python train.py --head_dim=32 --intermediate_size=512 --norm_place="pre" --rope_theta=1090.0 --init_std_down=0.0 --learning_rate=0.00468 --beta2=0.98 --max_seq_len=1024 --z_loss=1e-05
Each number is 128 + 24 x the weight over its row's rms, rounded and kept within 0 to 255. Layers, rows and columns count from 0. Numbers have three digits each. The size before them is the row's rms in percent of the matrix's.

# down: layer 4 MLP down (transposed), 512x128, rms 0.106, rows 328-362, columns 0-127
# gate: layer 4 MLP gate, 512x128, rms 0.117, rows 329-363, columns 0-127
# up: layer 4 MLP up, 512x128, rms 0.11, rows 329-363, columns 0-127
down328 105:109121131102127087114106154125108076125135107139146108103134173144113127123134160110127088139137146105162104140086147126121178181121137143118133140103104109137149139152096164138137143110115150155116115196110105111110119153121102127141125106141152121140120166117126138134105103149078153134146176139114125142129122100161130132176114166086173114101144118122205135145162119144141104162100
gate329 088:109113109146142096137145100102139142142134135119140152160105116103131130104151136097135111104129159134139131122114124110193130125130098167086172091168112118087115143176100105121123128094132156122146174128163138144154153155106129125129104102132130150134140072155139139141102124134102169169152124107142110143156136124089117185108140163108071122125151084122125090161110127097160126169122
up329 089:143122136144119135059104105133120128089129129144107154092137141136092104153105158133138136115112105155107155108104153155112125125168116148150137155096170107133105143059117168115108144182122103117145113091112111081145138135135141132125170093124143090082128140130102154141154137105119119099081121097098107140122130088137155099128149093136114110171137095149100131141131143096176108135133
down329 095:134112132142150121129172112132124150177136190144130150127127126100152122096166159096122124139112156103132114127129123150173131125126126146123151131175140134100097113193082128124153095096107145157118149134131129161139129103123137148101092096115165153125124129105159115170113125117104129125180148094144127152124152139099164160134159178113069149089113105086121095131131123123140100136096
gate330 091:128094107169170153106133130146168115111155123129143070120115102120144124164098150128144146097141115126141173081160139117127117117131135084119134129114136106156126089099125145104143094147113086076117152059166135125136163164115111144139156127144123157080116171154143155160126130125123109150143081123126150168138133153103152092151139176122149122155131113135139175114147124110135124141124
up330 088:160136156146137125106188080162178123132130141100109103117109130103157087159161110158136133088128112112139138133129132088155153125124197131126129129151168151145104123124103092159107138121146108116138088087104112125166108182154101110135120138114143148106125115112151182115115130121097085138131154136147120172159128135147116134084163156125117113119155123101082156134130145116140108147118
down330 098:161126136049123134112175129111102108127160144147117195143139104118083106143118137158137122137122162115114103134109114171119143141099149159127129114147113138089144158135144140150124165136146127155154113147098111123152086102116106109147160149109105106129163111102118098115114139109092131106138159149129128101144124051162088164111166096138102124127104132156116094117110162121132129147101
gate331 101:184144121106142126131151126100118112125170136154086085149132112150141114131130106118108092109099126107135092119148142159133106092164131141103076068109140142139101149143124115128143108130128150121138120124138157113082162112098128116080085109128168143127155127139152133097177091150120196156122119132144100126138098119174140115096160129182124136137140144111115161119132093120120123170140
up331 100:148170106107152124096136113123120143104125106154099124177123125177161134137187123149146127091100104123113120145118122093156116127117122194124079107178137132143147177099125114119120139193140145142141130103113158145173143141152160110099146151116143121141148155107139108111114106147148148178119136147152091132110147117137121106118157163166141084156105116097133142117135098098138127151144
down331 094:051098108086128141120161152124146113142129175100129127077112123083118131133106106121129125137111100154099138153158111135158126128112145071146161139102112115147170093124106205104138188117113126116140131131121084136150134116124100137152156126156150147125106144139117136127130133104127101158144136126093161120138153130089134153141096167118099109110131137153147128092145176143133160109127
gate332 091:135144134108139142091136083151138118152112107145109125133076110188146149122145158120128115091127138102141146115180152155094107162137119093131091158097169154121125111172153125139112146152098154138104146177111106117158119128083142101115119141103188113130110146101131133166113126143160118137111153126153157119134141129121096160119161078077155144138130138152130126121114189104125144135121
up332 097:148128124145110159138102123129166126145114123148153123104149165127133146163082149136153136151103096140075103145088109104176120118105088152093116113162183122104110085106137138133174074145150142120152126130114181122177098104165134141135133150094116105093139149110137122119158142141124081147106142105103118181098113120146111110108157130129127116127145143106115134124151126115172089121118
down332 101:158136120128120129135159151116109142147114158133119116150106123167095156108115159113083135148167143109121126138153176124062117146130141086177123109126142096133109124156094146145077146102099136137118139116131112151110148111108117135056120144098177151140145139127137112172102127137149103127159143146142138120138154107162098174109153154100128144125121068122102160113128136079121127169123
gate333 098:146109104114109142075102115097086134095107187112134130138077098149153169125091113153117161167153139133126153087141113110120123111149107102152163116092108086136133137138119156167123125103103146173165089083096112158108115132153107142109109129148146168136149137110127125140146167133131153114151114135094109081099129103108125161140158161102111130087117165128130117111156115117143110130116
up333 100:102139124160128145101145075140151149180136111125107131139132144141084087106126099137123132097128111119120109130118133122166117182149090145101111114113152165136076131166091151096119104121116120091113171148107125117153121126129130113172123095086146118095113151116141105153092130116132126107124095110099144132134110142174148104149113167149094119168152106162126086098129144153119101084164
down333 097:116119124157156114133087138149107167143131127122186132097171166154113135157144120131153078130162099117155129122133117132159151141171087141123110111107185149119074109157087149136144133086149128121116142168144127139155086146143143122144112129166185070145129180141128166119152106134140156128145152120112128156151146103139128098130137130151117117156137152108093110138118096117142122103151
gate334 087:176143130142132114168152110147119145114114104147091090156097150094124119118124062145158147104115151134162147110086104141137099117110112148144130141124169127154152111145163140133124135137144105115122136116102123135107124103175112177182082106112070162163137095130161112144148099132113114115120162161134107101106108145135135113137147144140113146132128146143050113115130095147140113106094
up334 099:090142107119070109128156112142141135092086158140157125164128139129112110108161114096121138110106159111142116134130097138158180132156104172096119147133120159165111169117111098146133109139142114093171151178121121142155152108145144126073101148154135146097126125117125106144145140136077145104136146123172166118141130104134121133091150124106086111127127129103115074130121089131112128155179
down334 085:090124164140161131115141145068155090121150115103136131090129108188166155143101147165129064105157110131090142125119135116123109117112149075114138129138129114104117097117142105097119128115135091141095102115153143150126111122094110101132158123133142094140120145152122181103114090155154124139117127140121149127170117161104151156160057121139173130127148146154173131124131139125117128104121
gate335 104:137082130148131187149108151122129129137154093127096139102140150146123137109115140128093147152111108126149171152142142113120099108109102155097129109151087146102115141133126151141184079141117136087132132139101113151097107138105082118110113122122146109136074133137107161144178134135125154091144113190125157155094165112095111128131110123096096105136108119107069101134115105125108126173112
up335 094:130135122133131143115104120126129120130121066157128099134131146126102117095117119097099127174134113114147100132184129098125098124120139137125135147091112128053147089135137112124147121140135120159146142098142068104120135141136115102158163161152143178103134156130128101082135094159115152120127069098115138116106140125101092133133070119130116132074169165122155128138134121120176126156115
down335 093:158139114113130082130158101132140110101107173113153137164106104119142131153155107152124094084106157158132100102112142161171149150142108143153132145122156094177150098125120119096080169093151152144122136126131157085143140145132163130122111126109138095125165131100140102152108144100134093174140142102116100133169078163147149119107137130125156165161159163134137164125117165136119121107136
gate336 101:106155132135110095145133135156109135076139093094110150115173112080129133133126170137138129114155139145097128121157139162155159141150095109092116177131162128146133166144128135109130117123131148136159130155172104146095137085131104155077136118186133147128098099127130079138189122093135123109078121131120148156128137138088107145129127140185114119115130119162158107121147130093119117130154
up336 103:127138133122113134152113102127104156148122051134151126078178120123123121145127191129126107139129111119082130115146129112146136128155185138099139136104136103099094106078122132132108118112120148177146155151092088146116096092132075126105126137140134094134081118113111119103127173119121134126109119129160123114110165121101081178152119151157138130143098131096111110083143116106141127140128
down336 102:159164129119116122110093094152154160158114125162147115075142109139094131116123130171118125089136118182121127159134139120127143157119120181100138136124119124131144160130119115123095151106129140094127148162103101142069065163115142128069158149143136115118148128075102131163139115158143115126189181137132130120135130104130137115143114145113143166160144151114123148131158135141094156101125
gate337 102:145134145095132133125147098091130114156096142098148166176115150150165078107155153159112121135094151115092107111137126129145127116149140124092126076115183137138155171118166130124127097109128103133099117140078161107097104137105138103100112099126136157135153111130119135096113125110128166098126114144159129170152111156098168163135116114111135117122140137125115119183186158135129148099101
up337 113:141142160122107147137125180148109146068070132126117149147112127104127126147077126130141167137139144095156134122120187122125116140128125101156111065108115121114105090140118147120139162171115146098113085126111127141164156156077100142120133171121144148144110113105106091103120084127121126160130147111118167127101145085154098115126116149122148122135129132161160117172118143142123096087118
down337 102:188085128120120148141140150129109118078176087134118088097196141073145144143090126122117125144124123110144154090132149167079123166116106145153097136149109155079087086138120126108156125123143145115147134134147128133104168173122137114126122152098120106109116089137141126126111114161138086173125154110147147149128139141134088116139157100131123108131141141148114110139094162118134107106141
gate338 099:115125158137110130103120127107157134162163061108145146157119125151136124153126124118130126125085165140140122146180152119118105166124129131077135142127100136116145099145132125117139152125134133120126178110119168092099151138205132117105102095163135154103153154156141139142152108101145155150102128139137134164096122131135139100179157075133163084135125122170133124096097162135154127102149
up338 104:125122161164131155101105166109128146144153100093117121129115138115175108090134142114160152124137154133140162089159130146144113158130140123135096132117168163089164106143143113115156134122140127090149069130125125128094128146159122096147112150128090117148108149109116098152066088115102143151137107129145148199128111140139115140169136106126164116157139083107139131161107179155106127149119
down338 090:141133087104130120159119118147120122190111144148124124133139135169102152159131111126105131098122114140102119147116130091128119110114143147141161110122124100134146148122161144187131173098128127115110183128116131103113149142123123111179131120141117107143149109130181169110149145112188116117125156126130134054125140114123106091110142149120111113099128216114088154121141106140124158156110
gate339 103:173147152142116106160108138118115134135144151124133150130108124099120109110152154142148158149094133122072150082154146105128132111147127140124141076127120138133112106169109118174118123145160132152156094175133101095107090143120126108128157128131183133093153088114118133167083150098133175092125102109094151105177143122148150117143127136152149119153134148138088099127095124131152076117161
up339 100:106154135105113131154122155137102135131137132146113165121129144102116101071116112156158139127170148143121153103150118152150127150148098083124128156167108101160152135110095066166133150146119138117162131135149116106140140147148101099140091097133148185130133130155132147163131171147146131157099133169154131112147101127136155121124120188138110121168125081084127128138100136103130179153158
down339 105:115142157168108144093109133128138111109103121157150131130203128125144112128165146118152132067157105150148117155113151133133158102087092118134110138128128169146138109117125169134131104112151087106100140091157200131136163103106168113115107134147119139135080146146088138123161076133105091167138170143133137133114101126115099138109132096144121146104127118107152157098154121124130149122124
gate340 085:096098213129125140117158115125138141116103124133132147108135153196115087122062092125108123174128103135163120144103117131136134100108139141114145150143110110116140139172163155119129160132150152121175115122153146138114088148151119124146102119134131111137168180118123172133107103144153115158143105096141122099134130122113093123092163159121102112138095160105134090141092116119102140134145
up340 120:144138174103118112099130135099120133144074099148100103143141149167118125092133154091109080081113156126090098122165155131110148102095105164141184127163141119124142135120168110158130118140129140114126115138144145122122119127127124144129113117144141142108136197112106082151144086144167166126170139117140111138125094119127103149097154110094126175126126138113130090148096134088145162131160
down340 121:135152102106148108108144135120101109185125074106084165103199148154121113089138147141123110118122119113104124123159160143118147107129115144135149136178148090128147107122150150132138160172151096131091134121105115096133080105089143131139069155138118161114115157072094100151114138129141109121121139127134090119122120106133104108108130121088137132142114161113133089117113158080121130111144
gate341 097:144094154128170153087109135127113063119108142126135088132101144152136114082167146127141113135183110139120100113092091106137130124127108149125129162124114099132117120111138144139177162133154191148134119102131095113103099101106136175159166108116127111133138137163131158129096127122177092125124157137146151139151105114132136160136104143180123107108134128118138131150173095170140139147165
up341 090:152083160146122143107123161088124113173129116104123101144084104120118115103154147143124128122153189126096129133096112117145106154136083111114113158101128134105128145139112127127195145151126116121118130129123089130101128143146124185162091135096123151110173146157152177132125127110123095155130141116144148103141139125192148127112124150187095126110115113093148107167117107127094110133100
down341 097:137154134125093103117144148148113155114118114125141182135111138107156133164134086104148102129124138104117107109153101134132121098125111117120124139116181125131150141114101131111122132131120107133153067163096146137131158099092121107112113148139082143152084136123141092130173144103076157144135139123105085177099102167090128120140177134094153131175139119178112144102133150096135101156158
gate342 097:144090109142174146104123085121168123145139143149156144107147083146130109136127186116090110142144182150157111147128098151160158127132118118080135158110105103126135160092118144134105150152122150154136168133096111151156130137142152083139159088105099126119153087133135144111104132142124090061102159142114079094128155133161126106140145133143087099116123121107127129110110135156141124114138
up342 105:147148127119176162093160110138114126131090119142131109162137101088072139139147146160120110156125118127112071172113159107115089143117124153128113116135109131138105124118113138120134159141134119077148123111108113135130095148126102136162108082155133141099162092110128158097141110096099163076154133152109088105147129108106100174159129143121088113126105131135140100186118173109140138135115
down342 111:089134167123147120132142131148144163100133135127103167163116177137134098146174105140137065105110064094104127111072124114105092155101126130137152110161118145121125109122099110120128107094135120106131085090153095140135110151122085141131097147154158120135086148123104129111153160155117108140159170161164118135150115165089118128117134119086129134139103091141138135152136109105155114119134
gate343 098:106120125133161156132117133148118116155129131132101151169181102130125106144150120091108160143091090166151089139115125154126127123122136102162136141213136112141146110129142119130107124123099129130123088133127116152129168104104181167149163096122152144136137161174158097142134131109123147149162111148072137118100113112090150106132149111145130099117112142076107130116129138139073146123085
up343 102:135139172120102113115118105095135122105132121161144151107147146148143178144109117150101176127162130131138102106112144067092101134130141124077098090124126083130114155094089096131090122120161128159123122118129156134129127106137161101089126158138137136155117090128123084089106121108077096114111123117139128104153130154155078140120122160132070124102094126123113113131096108094146158113140
down343 101:113123115136156145138134141141127138140078114121094102195138117113127087172149111104137133120146094155136123134098134155165138104128113153172144165138096162095103137152155108139171097132079154119148085102161120134112141128098126165138172110146128104153143178148129138141126107141146140143140108134087137117107104146142188125125144085123163126163133120120144141134131132152126122177069
gate344 105:145127123100082126101129125146122131111158131118101127092104107126115118135119156170113152138109122136131124142084175138141148129116106133084136116118142167096128097159145086131112118092113144158161139118185179148154133103113086111125124125088111102164109148141130133123162117120165139138139133080110099132169124155097171114114132108137132165183100155114096183092112132111130123122081
up344 101:117090127136117116077120143165100133100132122117123119121182099161102143113129104134128130071109144098128101077144113131129116165112100151129144123073104148109142151144153094111119117113129166145162126144137142102126099101119154097071107100113116093133140140144168135131148103137092163172135097134121157106130162173087156116120098158123093121118128124097152146106105100118156104164138
down344 103:139128141099098137141089131132103126149091122121100121127081138128120100159120118105158105157136159113120107155117176141140108147136135133103157136118136124096180108115145113152110170154109105088129144110095177117115148159163116149144133140084102136138103136128143125103119158136167138150175163101120088105109107100171138153129142156120162151124111114109078085077116128143143129068134
gate345 103:132155124098151160139151102129134138127142148111096131164103130145114076128131130133190096138182121138107174149146120121117142129154139133134127149136126141103106130123104107128166115197119138110105111090167099141133121160103114145133174170091127110133176169157133127139163116094102135106144178074105141127153107129184125147129096114162134130162138159127146130146117125129127105103099
up345 094:125109112131103142127168121152104146110168122088126120141129150169116137126133139105155138128151112144139137093118142134139118115203075100122139161131113136120145114078116087134109109128161068111118084103099118142147162128141141088107141110138129099100163163158109105154132098125126113120111173111104115090173088143150123118167130127148118133145089140136178106115113136136153086153097
down345 096:107094091121131097116085139150109134165143144135144124136154098146151154159133116155141113113100121150129124096135136153142092128100096092139118108117104157138130125105150137147067106108112113157158110126081143089180140103127105130128107174169124108114114116144152132127106109143087086151137126157143165109121146103076131096132168136075098148159131108119175126089116124150102103152139
gate346 097:098159134107120089094122142139119139123128112131174109122153092123155197119122113126118092128107165159152124121144081150123144143126114119122123134128155121136170129106176084092092128120153123142111165068103156112111118121155140163117124156114131115130111162109139095160121178124108147127115108127160159113133075133150085092146111112101125163119122105110147139135142078092133169110113
up346 094:144145153147123101125154138144156114118145106139152114102114113108149131136124113096153091140143156127154062139112100141150120136104088107118144131196203168120118163122074104094105110144084124145160138078117095109114099135111140103110121138108098152158164109143123123124121154111114121136113142149148144087121123115138115143155147134169100168119109103125099080085161129132117131132124
down346 095:149134063145192121150117132140142117111098130088128163151112177130121088135099104153133106165128097152125158132122115121130150109153144135117120154132085147071105128142151146129114124120109128128117074137122146109091112129116116135151120110146151169110113111103105169100116085144157140127109072084129117157100121112095139169124105080121165134114154156108152099125159117126132161108123
gate347 101:141118086117107120122112126154149131141107137111150134113120099162110150169118158130162152149128127130100051125171166159143149126107137108121123135158158114165120106086117142155115123129129159166149119150167093124138132123165123145129115160110095161124111123138138151084086109159154102132175189136161133121117137097120077150114131158113145083133106128139140132094132081139129086118133
up347 107:107120113131127132141131082130129090135096150152082146155085124165127090128156119102171142113107133101155160110144179155146107150152117156150141129125132123103162135142145158173138126146111131146104153145142150150130077137099126128132124172114126115123105141118206137129110143082158117103167150140169152123148148170123121124105087142074098106126120157127123119127104102109103106159104
down347 101:104138136165101189096119119159128182119112151123107128142110099122139105132103105152137137099103195152120141125128121074157140165098144146150098128169070113131108142128146123097105087120122112122134138159134114150151119175133095100125061119150150155127126110141106116130120124111128117122133080122149154152123141134159084165127158109122116172130117092148134142168140146121118128162115
gate348 091:147094110151150140107121131130083118091110150148136126106135186130157123170128124126130093125137119137129116085140083171081171137109119162131144126101138119109085141098180120116101121151139135124122142077155095089136124112146117137130111127129130093131130161126132153127113182110155114117134151119139144163110157131126163127114165114147083136165133179167093132157134138082156140084103
up348 091:101142129114100123171166121165109151096141118157132132161142117118120107128127142137123090111121114145158153114121130100130137056115160139138146133124121116135102101150165081187127096134100085126129080160189137132123109101116117088134157128120115110133110106120131084131139132074130098093105111121158155102138087106157084138118117106147137089106084116135146119136099101158120114152133
down348 099:138129114110122106114122140133132124089100115138182133100107136108095093135141126148149145135137107145124137093166179137128145069147146153161110147123123093154102162148143123113115108132125120179097128088187122120084128116128116118178137077110152101157082110120192126134155159101129126127092132127121149129083134105178132142165150119126156123164096140122122109148162125113115123136139
gate349 090:136110127108183125088116097141145118114164109099142158117131102126121122113160100184106120145126116116175122113130165083158145155134142149143128095080146145142094137122102147119086139135084152118143091116103148166122100159137144127110148132187186125162122157154164131140141095129111151116151155105087146132130155125091105107159127102140138159109123145124107099132102144104128090129158
up349 093:156152110123142133126140114150160110126154139153158137179155108123032142128112151130077101136104154164130120150122119154167145105167134174134131129139137111125139127130165112076087106128129126108133159124123106151183145139110148155117156091163143159076086135142144124075127109123108131139123123133137111091081132126142130136119157104083110137103098119103121105120129138141128143109117
down349 098:082118139121110139145179154123146132135149153147106148123120140123139128183129118107144124115123162087113121159168112076112125132125109092138100122148119134084154097124150159107195125151119094128148128123125132151128169157176101150105133161098114150116140125164118169145117131094122122080134149143100110117139153182113125164114144136126123125174118108159160160133135130153188141122095
gate350 088:134130120104130102094108133148113129153123156112143183104082122171137105141096148157138115163132154143118151120153167100119124096158115100120108145127095129104106166128130099128169085149109102165152130163088128094102095130145162129132065159145124118157129146159089141113112113148153128111145114130127078154131138128115180082126097158110114154144103162141083123146152126133135151120150
up350 106:100109113136140175123084146128117174135176151107144115109115117123113092145171144131110123137140121176140172141144112141136127118072090136178084164143089149135113138134112109115115093078119103156099148117129126118122108127125142093140110131077128156120125164156124153124167078124113119125126091092115112144110108131129100141108081113139164131120127101124120134188090158148134099118113
down350 107:133132078153130130105099140119111139161136140138117144148103162138113164125118126104138120155126144125170130152099160151087103142139109150121137142149146149164138142154108143136081110102122075119139136116116140140120128112156074134147143119119117165153082176149080147094149141110102088119148091144129067107106170116177140117127118140103130151134181128199122130150140105107117138145125
gate351 097:096120116149126152130116160141122151112122138124097079118114145145100139135134079129116137121087133107089121148091120135179108118109106150109142096124158126120136087117086145144119142151146159141149119080122136161128116098167146177148100086126119057136148162153130148118139116151134120106110097137140124107121080157122114154109176173083143107141132125120111115113074077127151120110115
up351 102:141115118127173100135119137130105130121132132126162137161102079124108119168060168150099176141154105132095129126115165142122119125121145096101133106135106111129140128157125150116152132090108126108113148155123113146139128111097098139134151123118122158159160100102127157111101114136175143112137133135110120183131148155104175104147087091105180137089151073143132159108176154141113110142149
down351 093:114139117146086144104128114163140106118082122117075126110154135147139153103155075128159078110119152124160128119137128143125190149136145158167124156135157159097111153104122082107134117153136145124138115104116156094129144150150159113128072146126123107140129129172137127151135120165075164115135134145166155094167102126122120154111163144148104094153071150106121115155106139135134132128113
gate352 098:110091134164122117169118131118125157094108106152116156115153144128109170148154121116133126112155138076144085097140116098114114148113203090174139135102142113132112136142085103144095197138141138126108122116135125111109152163126102111128147136103120109140219123150126142134131087121113156110132144157126118118124116125145128158124168151140155127095158122159117181141108133137131143146134
up352 092:121098154081072110168164171137131154142108069149112088101082152166112152119153145091136104158127141117123132086119147187148099137113103145151150168121107126137128120081099121167122153157122144136115100134132131177116130130085147122131116114123111106086172134134163111159154124128092124111147133142172104134131102133173122161128145134101115122139121153103146143124130121104125108109133
down352 100:135140085104120129121136127143130100153131099160139135132110089158117101082100092123153115094129125147087158169137148191143126099150082158104115134118139122099145095079144167107133080108151117123142136111112098142114112052104160138136119120140134155110101131098137101141105162125129132132077114129148143149131132158139150111126085096160098128126123152125128090153165146119137108092125
gate353 112:108092101153151101106106156151155121078157118088132130106162174087131138180138106141124119082128116099165130197122140140113093117195167149182142118110135138131124107124154130155108093151132107132142135110104137133134137154125133136149179128154102121137150096126147148142098131145139128172152115144123131067121141138114106108131158110108140120151083108124145132143120113146119103099115
up353 099:133106142131161180113141108100127112092093167164171131129112137153129114088109170141171090174107140117074098110141105121138158167126125123112082119121121142154136133088142106140126104118152095119129138136170163157102089126126112169078099109141129145155083104093124103111090156134163146132106161111125119144171131094141132144142107149141131120109167135125114129139107123117149152152132
down353 101:119133120164120119118091150141175162102121145138132152098154166132154144163126119142139139148161100099187121171152149121117119136195102124167124114135134133127113097142158136162116118133113090101131106101131180128132174152159141110140144126147111123124154086148161178122116122131133127176164170135129129056117137146128139106095141132100127132120132113104143127107131065135113115114111
gate354 116:124106131140156147108120119105128102139098163147134098156123132126143126146151075152110137109147171114150124100134111148153137111116101156118157147164141110120190133132106119093088162140144157111136098118135154118144151131158141139108120129145147136168112110113135117137166155107075189144151126078138145169110129160151093108113115149105121079123131158120149144149154073166099134179133
up354 108:158110150144114168133140136170143132149131114115113071110139144121136117081138172130118134124107081115116147098154147136117143077157132118113134112146124146061174111142120155150102151144123136099136086081128171141075130140159121087166149136137132087107136164140107172126141120103149128135144133088136090137084136176096108143142121134117129144116136124122148106113161144133115138170097
down354 103:152147150094085103146100166070182163107133122102120183121122124111168114123145148150164129114099150144127106146149107090138067132154092188137131157147103174117127120168144091137113106110097156118095186144107108146148130135091113133146138143134126143141103126124123143114115098136138139112097113139109147151163125109109151142124107109151154152134154085134105132124130098135121105110134
gate355 101:142130154123132135126135091127159114152137149098081132110128153129119143125140136147142091130155142085148155116161145148168088086118163154138113124093090098133137117165140078142120157122169136078160141165119119081067131108153157135142122122127120103111106146132162154152134122116108144106121164095128186128126123109154091082136138116120149152165159136115127157149114103123106077142122
up355 101:170107100158104124105132122114132145123103166159163189141118184143126137157112139114120132158127073160097140080149097094096129121164157133121158122108085136125122123111156120149118134077168111118124091146143157123130110098161161105104148134103099184169142135133125175108096124104132145091136149132100122149125123130103141125097145100118091142107138168146157150132133143125131145138122
down355 103:154121100153133152128124095090148186112125130135124142139151119125138109120096120178180137142115063131120152088129126106163132100105161098154112112123111127113125147137148089129087099089168163107162167173131104094102121131127155138105141071143132141101132151137088169106166128161118133120148109137122125163151155152147107118145128114143166150139141131152111140090146115105141125169135
gate356 091:123117147072125112126111115187135149092117138150120083084127181128079137142110166130121129128101109075181104123166071144123111152118134135118125169133122155122152125108102154120113118148106120109192149107160117156143143112126078116119107124143101113140124158119120086145132146109152124117140136120157090130097139150129143153135137146089109127133160110102162153100152149088157126122112
up356 100:147152123130166155142151098185128163109140109091114116115146113161155109117153160157070102129139135144158110126116105141108113120093153124181124115115124119122103131167127143107127117125150109089151092104141118094103156154164102133152170127172153142096159155134148110105155148144087118180102171124136114156097110125114167119115104145148100144129167145092150149116128159133120134154099
down356 098:088142102141108108159133136120130143131124155132087108152122139077117125111094111139167139140129101115099129130103108099163104142111125111127177136129145124102160130122077144152163123129145106122105162138136144151108092075135156111143125100102088128099133159157121126129124130117183124094146147055091128110092128132097126146138115141103098101113151116137165102150148113062145150083123
gate357 101:126100170109149178119121181119152093148154171124116106146126091145197147162154111149084159144144139120128130113142137108177139128164133106143079131172129118133107078130117094102124084128164152126143113131140137154178120127148137134111101089128136145161111100126136114129154128161094135139135100172135099111165146122143112118119138086154113120100121123131151140164125129120116132141082
up357 111:165106100132155121145108151117138092154091178150129118133112143127145179152137083106102128111143114133167120090075110134162086146115105089149146123160124105121110118101110105108071174119161155127133161128132153107160186161149118134084111126150139119144127118168173119114144129115122159113100115159119111112108164181118143138144124149131128116136135095123146090125112130103094129135110
down357 117:153139059134139112115113129152123077122122156121168086109082137137070149086140146102150104150160131143116108119139096141122111099136134128128146177115085138145122110127088076112150156120133118118115131154135120146118134145115154122102120113157126110146116151147194113068133169095148124125148170101141122105127173106160139101108141131081139147146135137126138136139120144117143075119128
gate358 102:155098125142117137117134112125149093079144141147133127130118151129139137129099124124155120098106105140156106135120145124123145092131142150102183173177150116112094101150140138161101119201095127106106145128115110165153126149151168158159175111097113111126142164128142151158151135150101146109114143143134132128126072101149092125136135161125148158150139145162095129134137093147156065139172
up358 094:138136093121094098142142137124137154130107148148102155108139144137100101136132146154150133129124157092123099120107108170158093151091170197134108148125153168096137153142177108140163101100093118130151124148090077124130123139104132118160122090117123147144123120146138144111155144103077131086111185122093140161151109080127128150109174131113152159120135160100102131152119146137117120113134
down358 096:077119142112125144116119133122106100126148169101143136126115169124129135122136158147133127137148160117128122161126143144131114122193122094129104105081142162158140104098140132125106150076142112130124128123179148124094150095148125083083137168151138119145180123146149130123123101108135114168151134118150126118111187127097184087117114126137118125096126091116196115132121128094098163141150
gate359 100:108097132123127136109132136122093122143122153171151097099113142142141138120097082149088124133105100124175111094129084127169105127081128119129115144110136126137103129151131146146142128158094148118146178123150079148096180113109137131156128100138120109164120116123148115162166148132153172138101147106096100146104105141149106111144101142143148176142098138133165182168105159102136090147102
up359 091:123118121112125123131116150121150165114126136128091141135127130099092139111183128107137090112138137143140114123118167113115097126113165138145120156175135165087113125166132131116122149199160131104159177104108119151112153122103114154163086116146136116153113140107090117159181156143138146143105144139116124135112183158133204145137156155124144092180128167123151126136119141132108112132141
down359 085:123095085139107153103141116157144140150089106138132141101134112117108117105130121109076149107145180115092127152158136113111154102110118066164136116163136107136142083115116137152133112148114102148097109139111121115117125095174116112097120142103106127112144115166137109095112124088141132082136089107140146105151163091111173144106110102124121082099121166126079113080165109143121123109132
gate360 105:105112113126155121110102130109171096112124136147157116115177119158123161146119127124133152125123147103153177151141146066110103178101121097191160080128137091091122132143108126116150119139129101129113100130105112120114090159135082124118110089128135124139149166105123140137149130106128126172124167130112092138082116103120144121148138117096174128128154125118167175149127185118127132160132
up360 084:124100114115158148095155127071133089131134118138111139139149138106136128151124125187174173143136131116131145102086158123152096141092108142192090124139157129076113122120128104153131093193073111093155144112124123148174126151127118155083148129136123131121100125092166144121164118114143123149136157147131127135140122128146155141148093130139126120148082132100141155134104148116144109154153
down360 088:137161097134149143125149121083087105130148152126142110135100112076147102089141124128123148137131103150086101108136101197143134102119158169098090167124104111116128086118148122129095132119111155118123148124154103118156118121122172116153153109115148139130084126130124133152096101136095124137114073124131161148145107137162120164104189145148076149130109136161102142116118133127113127142183
gate361 101:122145094131105139096141137163117108123153091149103115132155111108128119130107093158141149113126147098166151152149092193137114057148163112125173147106138072141166145141144111106157116142131098114151122124086126117128132113150121126143140109099102101098130087116138131133141148135123129135105130178126136106069133123122167152119131090074165132132142105105110134123079128163118135110166
up361 080:115100129166119120170102163121149132106089162096138161140102162153121103115101142117127112136108135124148135105140142132146103138101159147158112120106153109148115121141112145110128152107089124134187130150124099160138127131136151134131188125124154146112126167153088107163144163084162134104150132127104148151100067135093045139098145116172134132116134132164131118122144114159136092145116
down361 091:130120095133114121100133122140126120139156121115125095117135121140133154147119113114129125079170117134175103114105089172102129079114180090113134148088115104130155176157144141123151149110148091074108128151127133133122165096144098118124136110138113153119134068119152153161133142138125143128113108176116179088083140085156153149131142089088150146108135116111096123127113117156096136105151
gate362 114:129085143114127090109166090138123103101111125126157115168156052119129150139137162133153133121138125088111118195128080139145162133120110126143142119125143104131113132158118140133121119141128094101130130094163171110152062148139147116156120117153130141097134149111150150147066080149118100111160128106110167099144113158142131109146161143127087131141135097116111149138125128127098096104137
up362 112:115112169120158135148120116127133163118117099102133119122130103145107151137169113158168128156110102107137131149127103098153171131155107094160142152126137124096132125167145097140090115135167126097097174118104132151123103125144137119154146096145067133157081116142115114144091115190094096104125088123107124129107083111091121151124114121134102110134126142149113085143094134159130068097140
down362 098:141176077141123152090144130139138193152162158135122182123138134187101126112121111146108115145101090160160134128109111185138109136141102166091135125141126144127114115145109106125106125159128143131170130102097153134127142100095098143130143144134139104125113105108090096122159127095134152175148141164162144126081112099095154153105132096137161104093146143105136137098155124139135138139121
gate363 096:128151134122126147091099115133166112144111148144136164147126135085170097131122184107132164166089100163141089115095109094116102135146094140145158169120098151139097136117087115106192136148169137117101158108117154199120114139114138075161166145140159148129120142167117102124119118145139156108142104128157130145148113131118160115127171109141154101117110124147119135139148131120136118145143
up363 106:132118155110128127102128110158102157114131096104104141148115108132132114113102135149112135129137136159161106144135191140107119134129119146140130154102111148132114119087158151143130162110078122158076113121169147164149164132116126113131143145110163140091109145109129087102138090126115082149104085155160097134162105087088112103062114118157113119181114124154094110132171120117134104117116